Part of a small language model's weights.
Size: width 128, 2 heads of 64, MLP 512 GELU, 3.1M parameters.
Architecture: no biases in attention or MLP, tied embeddings.
Training: a variant of Muon for these matrices, 217M tokens, 6623 steps.
Each number is 50 + 10 x the weight over its row's rms, rounded and kept within 0 to 99. Layers, rows and columns count from 0. The size before them is the row's rms in percent of the matrix's.

# up: layer 4 MLP up, 512x128, rms 0.133, rows 315-320, columns 0-127
# down: layer 4 MLP down (transposed), 512x128, rms 0.186, rows 315-319, columns 0-127
up315 078:42 53 46 53 49 51 52 52 45 42 57 52 46 41 52 48 40 44 33 61 51 40 49 52 34 60 38 47 41 57 52 50 54 59 57 36 60 37 52 64 55 67 42 32 60 55 37 42 62 43 40 41 43 43 34 64 46 60 56 58 36 58 59 72 33 56 45 60 53 46 60 44 55 52 50 68 52 55 27 66 65 43 39 52 49 37 68 40 54 51 21 45 49 58 54 59 65 45 58 39 68 53 55 61 60 58 45 57 41 36 48 54 20 54 58 55 45 48 55 55 45 38 46 34 54 62 42 65
down315 069:39 40 57 60 53 52 50 54 48 62 40 47 55 49 31 67 68 60 56 29 54 71 70 58 56 50 56 49 50 45 45 44 42 39 53 61 33 54 43 49 59 31 49 69 43 45 69 59 45 76 54 52 42 45 67 35 34 37 34 50 58 58 38 43 67 55 48 34 39 53 60 56 34 33 50 25 57 48 65 47 55 35 56 37 49 52 36 63 53 48 57 41 59 44 56 52 49 53 45 53 49 44 52 72 49 41 53 54 56 42 52 52 61 48 38 58 46 45 44 41 52 38 43 62 42 51 50 45
up316 087:55 63 38 39 42 57 49 43 36 41 39 53 59 44 53 54 43 43 49 37 59 55 56 54 51 39 53 54 38 74 49 45 70 62 52 50 31 35 48 55 50 47 68 46 56 56 51 29 59 62 62 47 48 38 51 56 61 57 39 49 17 50 53 57 54 43 57 55 55 63 55 49 45 46 71 42 29 51 66 78 64 59 50 54 34 33 44 54 51 44 44 48 42 44 46 51 48 37 50 38 50 53 39 70 50 66 37 45 58 50 58 25 46 59 47 49 54 50 44 45 63 40 61 59 52 49 51 61
down316 088:48 48 44 43 52 43 48 61 27 52 73 52 39 38 53 48 54 69 52 69 54 48 43 43 41 55 51 65 55 39 43 66 41 41 25 57 43 58 48 49 58 58 49 38 51 59 43 51 57 38 51 51 52 56 37 47 54 40 59 18 63 55 69 39 56 51 49 58 65 48 63 50 57 42 52 47 49 55 46 41 39 41 47 35 30 63 44 45 43 59 52 53 60 48 58 48 54 56 54 74 43 34 60 35 65 55 78 51 44 54 27 54 50 42 57 42 35 59 56 56 56 41 43 47 49 54 40 57
up317 101:47 45 45 59 51 47 50 51 42 60 45 57 67 57 59 55 42 54 53 55 49 49 43 55 49 61 30 62 30 46 44 41 42 36 50 56 52 35 56 39 29 46 49 38 43 50 39 50 50 50 43 54 46 52 55 50 28 61 38 53 64 47 43 56 51 68 56 33 41 67 33 67 50 51 52 65 35 68 46 52 58 55 53 45 58 56 76 45 28 63 65 48 61 52 45 56 61 63 55 57 52 52 27 28 47 48 26 57 45 58 58 52 41 56 55 50 61 43 35 67 58 57 53 43 61 37 45 61
down317 097:58 35 51 33 73 51 37 63 52 49 57 54 48 53 48 53 45 63 50 36 58 41 51 58 58 40 56 48 42 57 41 79 46 41 37 61 29 43 57 43 57 49 52 50 61 50 47 58 44 61 44 32 38 50 63 49 55 36 50 60 45 37 39 52 52 48 53 39 42 44 32 47 43 58 36 42 61 46 65 42 55 56 46 61 42 62 39 49 50 59 60 66 48 60 62 41 36 60 50 47 63 53 51 65 55 52 70 40 49 54 64 53 51 72 57 45 52 31 57 55 62 20 46 53 32 50 35 50
up318 105:54 43 44 35 23 52 63 59 65 27 43 46 46 55 65 54 51 60 52 37 61 50 55 53 46 66 48 45 59 60 50 63 70 45 46 43 53 29 44 44 37 48 67 52 58 55 58 52 50 61 47 42 48 41 47 52 41 47 30 46 39 48 61 50 45 52 66 57 63 41 66 41 39 43 52 47 47 52 49 39 45 26 49 42 47 37 61 69 42 40 41 60 66 65 51 56 35 47 46 48 50 61 42 62 43 53 45 38 62 53 56 40 42 54 52 50 82 54 62 40 55 39 32 44 61 50 61 53
down318 101:41 34 46 54 60 67 27 43 46 53 54 47 60 21 57 53 40 42 44 51 51 54 51 44 57 42 32 57 47 55 55 61 40 56 40 48 31 54 44 57 59 45 43 57 32 47 46 38 50 37 55 53 49 47 52 46 52 67 79 57 41 44 37 45 55 54 47 53 51 57 43 37 52 61 57 61 56 57 57 49 43 44 35 37 45 55 64 55 70 41 71 57 31 55 55 46 63 65 48 39 62 35 51 35 54 47 49 42 66 41 72 48 35 44 49 41 37 55 65 46 66 52 49 58 59 64 50 54
up319 105:47 59 34 51 50 50 61 54 64 54 35 42 37 60 67 57 54 40 42 41 36 47 64 30 51 53 54 18 45 51 56 49 33 50 60 33 47 56 56 52 62 47 40 63 45 35 56 42 45 59 47 59 63 43 49 55 61 51 45 65 61 57 38 44 49 51 45 60 64 69 71 67 53 52 45 44 53 62 47 51 62 58 38 39 64 63 42 46 46 45 60 52 43 60 30 43 41 53 26 54 46 47 44 37 74 44 63 39 50 42 57 41 46 56 37 42 53 42 47 67 57 48 50 57 36 50 44 57
down319 107:58 55 64 41 60 52 42 56 47 41 56 53 49 56 53 53 43 47 65 49 52 44 46 39 39 73 52 48 66 41 61 38 41 49 49 53 60 52 49 80 60 48 33 49 29 48 41 34 35 46 77 46 48 38 52 32 75 65 58 66 56 38 38 59 37 42 38 48 43 39 35 46 50 47 54 44 50 42 42 39 47 49 45 68 68 46 48 45 47 58 50 52 57 56 45 51 69 43 55 50 42 42 52 39 60 56 61 38 65 68 32 52 58 47 35 50 39 49 61 51 51 58 48 43 60 40 51 59
up320 107:60 41 46 39 62 51 48 48 37 43 44 10 43 43 58 52 59 57 49 46 51 53 64 54 44 45 47 54 57 55 50 46 62 41 39 53 61 44 55 49 48 32 49 63 66 39 65 54 30 57 54 54 45 31 71 49 45 57 46 45 37 54 48 63 55 43 50 62 62 60 58 63 54 53 46 62 51 47 44 44 36 58 35 59 58 49 45 51 43 39 37 52 47 56 66 44 42 55 38 52 42 19 48 51 67 52 34 64 40 52 42 56 41 53 51 64 52 60 59 58 73 53 40 68 54 50 54 30